Part of a small language model's weights: 7.48M parameters.
Each number is 128 + 24 x the weight over its row's rms, rounded and kept within 0 to 255. Layers, rows and columns count from 0. Numbers have three digits each. The size before them is the row's rms in percent of the matrix's.

# down: layer 8 MLP down (transposed), 512x192, rms 0.294, rows 472-511, columns 96-143
# gate: layer 8 MLP gate, 512x192, rms 0.302, rows 473-511, columns 96-143
# up: layer 8 MLP up, 512x192, rms 0.293, rows 473-511, columns 96-143
down472 105:112148111081154149123120128124135125129095093117164100133099146091153133114118147098122116129180116138167101144122107147135172149105113096108130
gate473 092:120144127170145143130096125129119098129123131132126145098140126138156151162110097152077111091108102121140159118138143107133089135082084151142110
up473 097:088100150166101092145110125134132174180104113139108105129138129108148149145128168135127170148097131147140135139150105126133135106174154120154156
down473 099:148143143145115119137126131163124118156108153120149098184088083162140137115136175142135139134111064102127139120145107082136116123117150126144176
gate474 100:112118116097160132118158146124089132101113116090079152095128106156115081112104117161109153100120091126150151156168139085141075114114117130133131
up474 096:079138141108150142106108109121096134129144107122140170139137142107116081128125109104102150137094114124155117108183110154068136135137177115110185
down474 098:179161137142105112151109126119167113194143119157158107151175117124093158149152158122107139147156147112097137121113132130156191153115112132116096
gate475 100:124191138129158129153133166140125076109146160157147135111120148112110114093127137125161134138118151118101154117126100133139096110143111156156101
up475 092:122145173098090145145157119132148170131107148156126156128141146186105118130162176147150129127133141109116123135120119112141135180145096123163129
down475 095:133080139177134146119154125113114182133160075118111157180125138147137151115150098106114133175188162150091136098152178139124100110089113138121140
gate476 104:101149186077117123110154136115138110134126173109114100102118099149081136085116138152121143094120111153158144101123110109099133090098113137142121
up476 102:129132089144127143071202162138104118135127175152125129132107109118089138135130162124124149140145136140101108101104186174135059068132136145139108
down476 099:123124155128056088130130151145126144110173123142108130117106109104130099166174086079133152118140107107143166139114132112141117103152164090133128
gate477 105:146136148105125148116125130142099143174121164118095087062149141118141131150131105144161135123093129110136118142128088125120108143186076144113160
up477 100:130139092110112147090103113134157143147121179168118131143140117126129084170128126144090112146120115119147097144131115154135114150152096087125098
down477 100:092123105160117156105145155138164134133114103123085145146109123096104132134105145108145144171098123132093104121179119186136146108085146148144106
gate478 110:108115152131124137131068142152130095109101179112108125152137106147082103128121137120128180126116158122115125153098142127181145124107124119150125
up478 101:123183152134153136172129106152142111158121121128093114133145119157101160108155150148159132148098173139140139112137094144106101127113121120108135
down478 100:141134160135117105138094147127123147122141106141144115125182201100108133117127151124162160142122150110157122150128127125125100131155120131116097
gate479 111:128143097149182109127132069104110142098101139127111129170159137123100128100124173103128162105160135159129107082144146095112150091119137155163125
up479 118:116129115122152138124133065162136113103126126101133098152149147118162131148077105156093149108129184147099124127131118108145117165162126086156126
down479 106:116136151167142136151123161175161164139121115128099142121117162102142095135131135067109153140123146159128159118137104154091114141119153095177113
gate480 093:129123087117121141126135114122075072134120103152132137136099071084140141167126145147160100133093155156125110129129138159128112160128161127123141
up480 087:165130091115118102168166150140121088138100151102107114123167168131063191126146131146133111106134132137144109147128070103120150137120145121173125
down480 090:127146150162105117113156113104154165131149150111087129156162076099155119155133118101123137146119105105120121142131127117147167158123120183129128
gate481 092:147155081102148122094167173114156106099166106140143117141140127107150117150138115131107156146169106133109101118134067090133106090136149135184132
up481 088:127085144143125115132151123136133152117142152111118128164128110102118102163136149141119122113167153108114157115168106123082160108116164097101138
down481 092:137134143159110142159138118136173129153119130099149163103114131091175174109114132083147136077135142098146146090121133140140149101146139125145119
gate482 097:120162137096154108113115145133144167134113146107154110111126148128180121128137078134140110136141105172123132139120125119102161093094135113155091
up482 094:150113086127101109106098098122145147123141191120163160155080178084147123110138158106154175112156141129128157145144156113122120142102136117099172
down482 101:110108094128140138088091113170144108105107110074163162136136132181099148158121134109148106159168083048128191100136133143129156084088113170126102
gate483 098:138146112137147140102156119146096139120113116111143140108177133146149141132174115157160090116109132164116130147109113094070184162149102110129124
up483 098:137107130126141096163142106102149136129074128129137131154127135144133132106111112156173106122093102128124127104133102162121158102133134129148111
down483 099:121154141111115124112156154161130147121153106108147136136143159135103140139135087118141177147138152128122096104093112122127167124120079133105113
gate484 105:130095103142103158128123130106133105140150149160113138171127113164139124130148139128154120130078108137083124170125124128151108105135115159120170
up484 105:128109115131124124141154129194147131106158119127178169156106093104130086102118094154152126144159168119138115124146122103074112137087157096128140
down484 101:113091117111130122116120107089126151098144136113132142136117146128132167118144106123097140113107127172094143089116129112104130126134179121134137
gate485 106:138109142129099124132123165137120127126115109133109166107149099117171100111126090123153189157100180126124071119132103114100139184120110135133148
up485 112:126177103106120133147141118115109079161088170079121141151138135108157093114103133145130106148110149099105096070099137150158192117129115126127120
down485 109:144129100110159147148136080128132135120140136141096119118087135121151146112094108128114134133124081150123118152141155124122157127093137156139100
gate486 090:144129156115166153150120125155103136147107104095150114106139092111158123146092153159135157161147176088123138137142081066200128098156103128140103
up486 089:144114151119061141107127107166164157128122102137115173164161102125103118126116133134122119072130105136156095111149159121055093148151135110162150
down486 092:135110131155139111114098143150122065093107117153189103125110109115152112135118116141145184180122115157143139125076115126124093145141121147096077
gate487 097:150096093103104123115144133152153105093124190102121146113126159163080152128118152141155168087123123162143155145174123088137084120076081161093115
up487 099:106144141120112129109160131133129106134120149123134132140126151122121136128119136121112155123122146102152120134141138129108110124119108124113162
down487 103:150143112143105142122159107141117132152124115140109122109135200121122134124153133096113135130138126123155123071112096161182096126114101140123162
gate488 104:174153119112128131056157125116106114114122127147125112089161150137103149148118150133099148176173127154134147120179153113127102141125179126120142
up488 102:133182069092110104130150125127089098093093141161177124140140121099119125111091132143163137119130141100136131138146166125127138120111145133106103
down488 095:138133130127122120110117136139092129149140089148116150119143121094089146140111136160143105126123169104084150114198090117157128121141166149115152
gate489 112:177115108108152136116127141115110151110059138156137142116148089139104104125106087131139111109157124114169125175146143150118062139172127085114120
up489 103:122116116149158115112191106119134145161140111128116151152129102138156107100137077149086116127149149136161102153116113128089093124126124104148093
down489 102:123153119134119146145097067148136126147139157171151088142165115122154112130134102111138146107149141130122137129101136126107137148138101146148067
gate490 102:125112118139098172136200129099127089123143147110135139112115112120152130113130135129138151110128128138138110129128134150133068132100128104131139
up490 100:125153109104149127125136158156155130104111118117111115126083148109104127144115133115093101117138115148104118130103133112129162141148165125120116
down490 101:148116143120166121146161121107116151123119112157119178110102077093142133088146131156142123091177133131118079126114134146127136171106171141135175
gate491 104:166105160136119097170122123167155147152078138141169060117135153166135176106146110123094132105159136116135136100120099109139150156113127113124113
up491 103:154126131104121078169150084127128147164114096139196135150164142158141148118128104091091151095112136130143144122105139125087113115139118100127120
down491 099:097114157106136152118106177134140099148159112147115165108099094137120118149146165133169113116122130107114103097111116141160183110151107112059147
gate492 091:178154116076085097153185108090114164135147076120138150091091150159127142168113117138155134158115117137106120130114121133133140168139126109134122
up492 096:114078143146084134095106119121173163129126182117132111161112117123135131105138072151175167112152154130095171151136134122090147134164110115130156
down492 100:144107145128152056125132098095166143115145112134147113128132163150119107141134128136097134176127188154114094133156112152126140112159120111122111
gate493 101:133122111125115108152127148122139112140107139118134088146137140145160125124140125154146141110114140120154096101156143100139153162099108120107137
up493 101:104160123153116128127138116107151122144087150119114125128133119110159151110170108159100196107150123120150112096156129135179112123089079150126116
down493 103:094140072138158099102136123132142141146121135106135130156114135128161109100130175126105135124118138146103124121114146118136118107113120119101096
gate494 105:154084175092118122126064129150137151106129131130094102114129129156109144138103159133123150140122120122101097149136165148158111137159095121150133
up494 103:139163064128131165113151114146086133103083137136138110150134129092175101160170121142140149120118150127112146122105115130105136122132137123124142
down494 103:173131161140151131161154159150114127097107157153115148128136115139154101103115092133134109111159126097142144099127131123131133107131122143134124
gate495 108:155146120179129137103171117154143143161124127148110118092099122116129156174143104149185165136125131134153079139157070098115151109157097143109111
up495 107:121181147117121155127123119164138165114149123117115128138127145122130083132098147173069151101103133133109105156125110124096104093092141107124154
down495 101:117152126106106111131108127168110101113113126143160132140114118151153126144101134055178142166126061098134128185124092108125147124149108085169146
gate496 104:119165110097103100096145127144127142113133153113085156119135130113142095133120122178143150127138109178165145123122120123177124136145167150145134
up496 094:175152130153107139133089147120164142109094133081112093162175152152107138178169107115103126118142138129124129174126142124112172144150144101110138
down496 101:129146085128165134162133142129110111130146104135150143101133107126057098188109158115085126145116133119114142101126103128115131121099157155120122
gate497 106:112115175160090136124109153138120141139147173139102112102151126138127145112132125169106175100093148146168109117133096148146110153070142106132129
up497 113:123124064177156140138147165119183144099129084144125143110129167166140146137135120149112124137155140143153114142114133089104130097156115117113130
down497 110:110129113099132129158106123163149130097103094105106148134137153104118104140068108087132100125104149130092174112113127092104093099110117111125151
gate498 100:151168107115117135139158166150119109150144173191115100148117080139143174167124121128112163099133156106094117085128109106166162123137143158106113
up498 096:151141155126154132115145136146189116115127149094122114166141164130130148129110130167119127122102158119058130101121083134103130140139124155144125
down498 095:089158094098139161159115138153136126135152092093129201108128136134133084143108156144145103168101122111192139116111101143102104137111152125119070
gate499 101:148109084125150121129091110158166095130119124145137144169138127152133094148094109166147143111138147187073119141112120129127115152066125151109150
up499 100:135119091144157130115143102133103107110119145144124161102173116177135135092150102132110108070141118125124093143158097133123112122152114101096155
down499 104:113138145131100126132158175144133140121109138123117114089088129116149114152157152117120123096106152133122094142158126098178160186139086110128108
gate500 092:114179116137117126098102106136108173114101118148087136126121097105134105156081120129099116152139148121117086161113071097124103169065135160135111
up500 091:111160120155140132107109109151133161122134093140131138149154133101128096111122133140187121183123149105116108089181136099132109138139146122127152
down500 093:113107137100143137127131098155121144076120077153103113157116096124137142105176136156149136123149161162104157138099111103139121130124113133116130
gate501 088:159161129145141188144141124097105187136159143108129129135122108149117145130134097136129146140158108124131133113136125152134093148085151161123152
up501 087:114140138113098194109108165109137131112123141133098127140119095127123149111102142110097123136079101103133111159153142149102122127144109114117133
down501 095:147102175116154174148110134159132144153130143145146126140125128114106148127163102108128110104119108134100139113119126159150112105067119187166185
gate502 105:134124137150137120099138134120133156145082167140101152149131132116124125150163144134118134118118161137114140140164153125112112137138141105120129
up502 095:153103129118139142186162153112147177111147106138165121120105145105135119101071105087127130185124106110155100144128104114104137115136162127146126
down502 101:098146112125074169129097057158114119159136173132098153151134131128104160149160155108128135116117166149155100135109131113143137138155136129092135
gate503 097:111104113141151140112124115110131129113132108110118101116132119097109099127123142119135121103201132183097094137108131177145127137154149089153142
up503 100:152108133126140119113147153121107127136156111148127135131154114084123103104120132120118150119119118127140107124151141087129148121110171153137146
down503 096:166101140114177127125151128181099141125107139147139189166134127122131127127127176117097131112135134152145128124103143168166131131124132122129097
gate504 105:140156116185115138110113114093133072097094132182082160090118125149100131078114106120090111053134160120169111111107133126138160153084122123145122
up504 095:123117158141100078163133160102115138130150132166120138170157123087127179138119112095119097134104170134150098139126160116154122162143116156122160
down504 096:147121148118113155127170109165165125112152140106154124139137171144138084113120154061135161094136138156059128121121100122147149151106133153125111
gate505 098:160096119089098148141139148086113095136123137148128078116163120090130115130163120114144151113122150121105134112102077166108122087129128112142110
up505 092:124139140069136150133110157130117108140126105134107125099170112077118124145073126131171143144148111111124134111146089112052158115124141119115106
down505 100:136140146124160165101092119132165172101125147131159154142175156155102126143132104114124101155167144119120104146179128122099122158143137142168087
gate506 091:140120151100150158121124109123155127151135130098145128120112160152098149128101142101149108144159093140107115172102111097197084121098099115101111
up506 095:143109117128106138122129139106140121136126127112151158135112134103118096140120133112137144096109117102131181168130132135153145131119134139116146
down506 099:099124111089129132114115099097096143146093053155138122143144103120119151129102113130153107119140161121115134087167144136095107103114151120136130
gate507 102:152143138094148111113154092103131124104110090130116128118146136134111160126182088126144135154174072121115128141133197162159145158129141099109100
up507 103:143122151152198118170118111120190110129116122161103153124152126157103129118126123134061158149176133138156120117146162112118173152120140125127150
down507 098:106129090099153163150124145162112147141115121139106158097105116120122099105117120113144127155127097107148151107100076137097115093117155156147125
gate508 097:085116145143160153087143140126166080149159140159140154122128142143126065058102178137136127148131129162143188120099103132124111111144154129142117
up508 092:098065108078080092113114109129114089107134132131117138172116108137156139136153079108126119158105126143112128127102117129131103116163073123135090
down508 097:139127113109043135123149146143107114122100149168140130148136142134142100115079146150103165147160127134133146136070126096120122158143148112119118
gate509 101:122153110159148189146137111162120116097080116160134148140167125148160125142118136062129111104100126181128094112116153136104113145164114193162129
up509 104:131097128122124129094144137093156142109134136169102120116100152153141090136168110149135102128099110141138168148118130131118129114119122121105131
down509 099:151172106157134098152144114129123118120157111134126077056110132118065090097117126158130134123103145119113174139135167111136128171119151172125072
gate510 090:172116139124154108142149158118135127136130162090112100104152101117091118096137139092127137135150067153146160165134129124135120098148144140116133
up510 093:103124136086167105151121134127126144143126137081150133130158132143162091153106090103129131149140113124138093146158110087116126180117157112100089
down510 096:146131105078157110164132164114137102136122092101166109066154099161098092101122105107128120120156174117134125142142112156146133124176117118138096
gate511 096:146144123116127073098131120140145138148095083082160080140080159145199121149113118142136121093093137085130154107118129166126105125150131098159116
up511 098:144147125151187114092153146144159140145091125136142102119136134139105128148102144111129133099157123113153142124090133123088141089151145124128146
down511 094:149113085132108115140109162129110120132141121142114167148104126133153072135156085137119178117162121121117092108131111112121122123074112090137153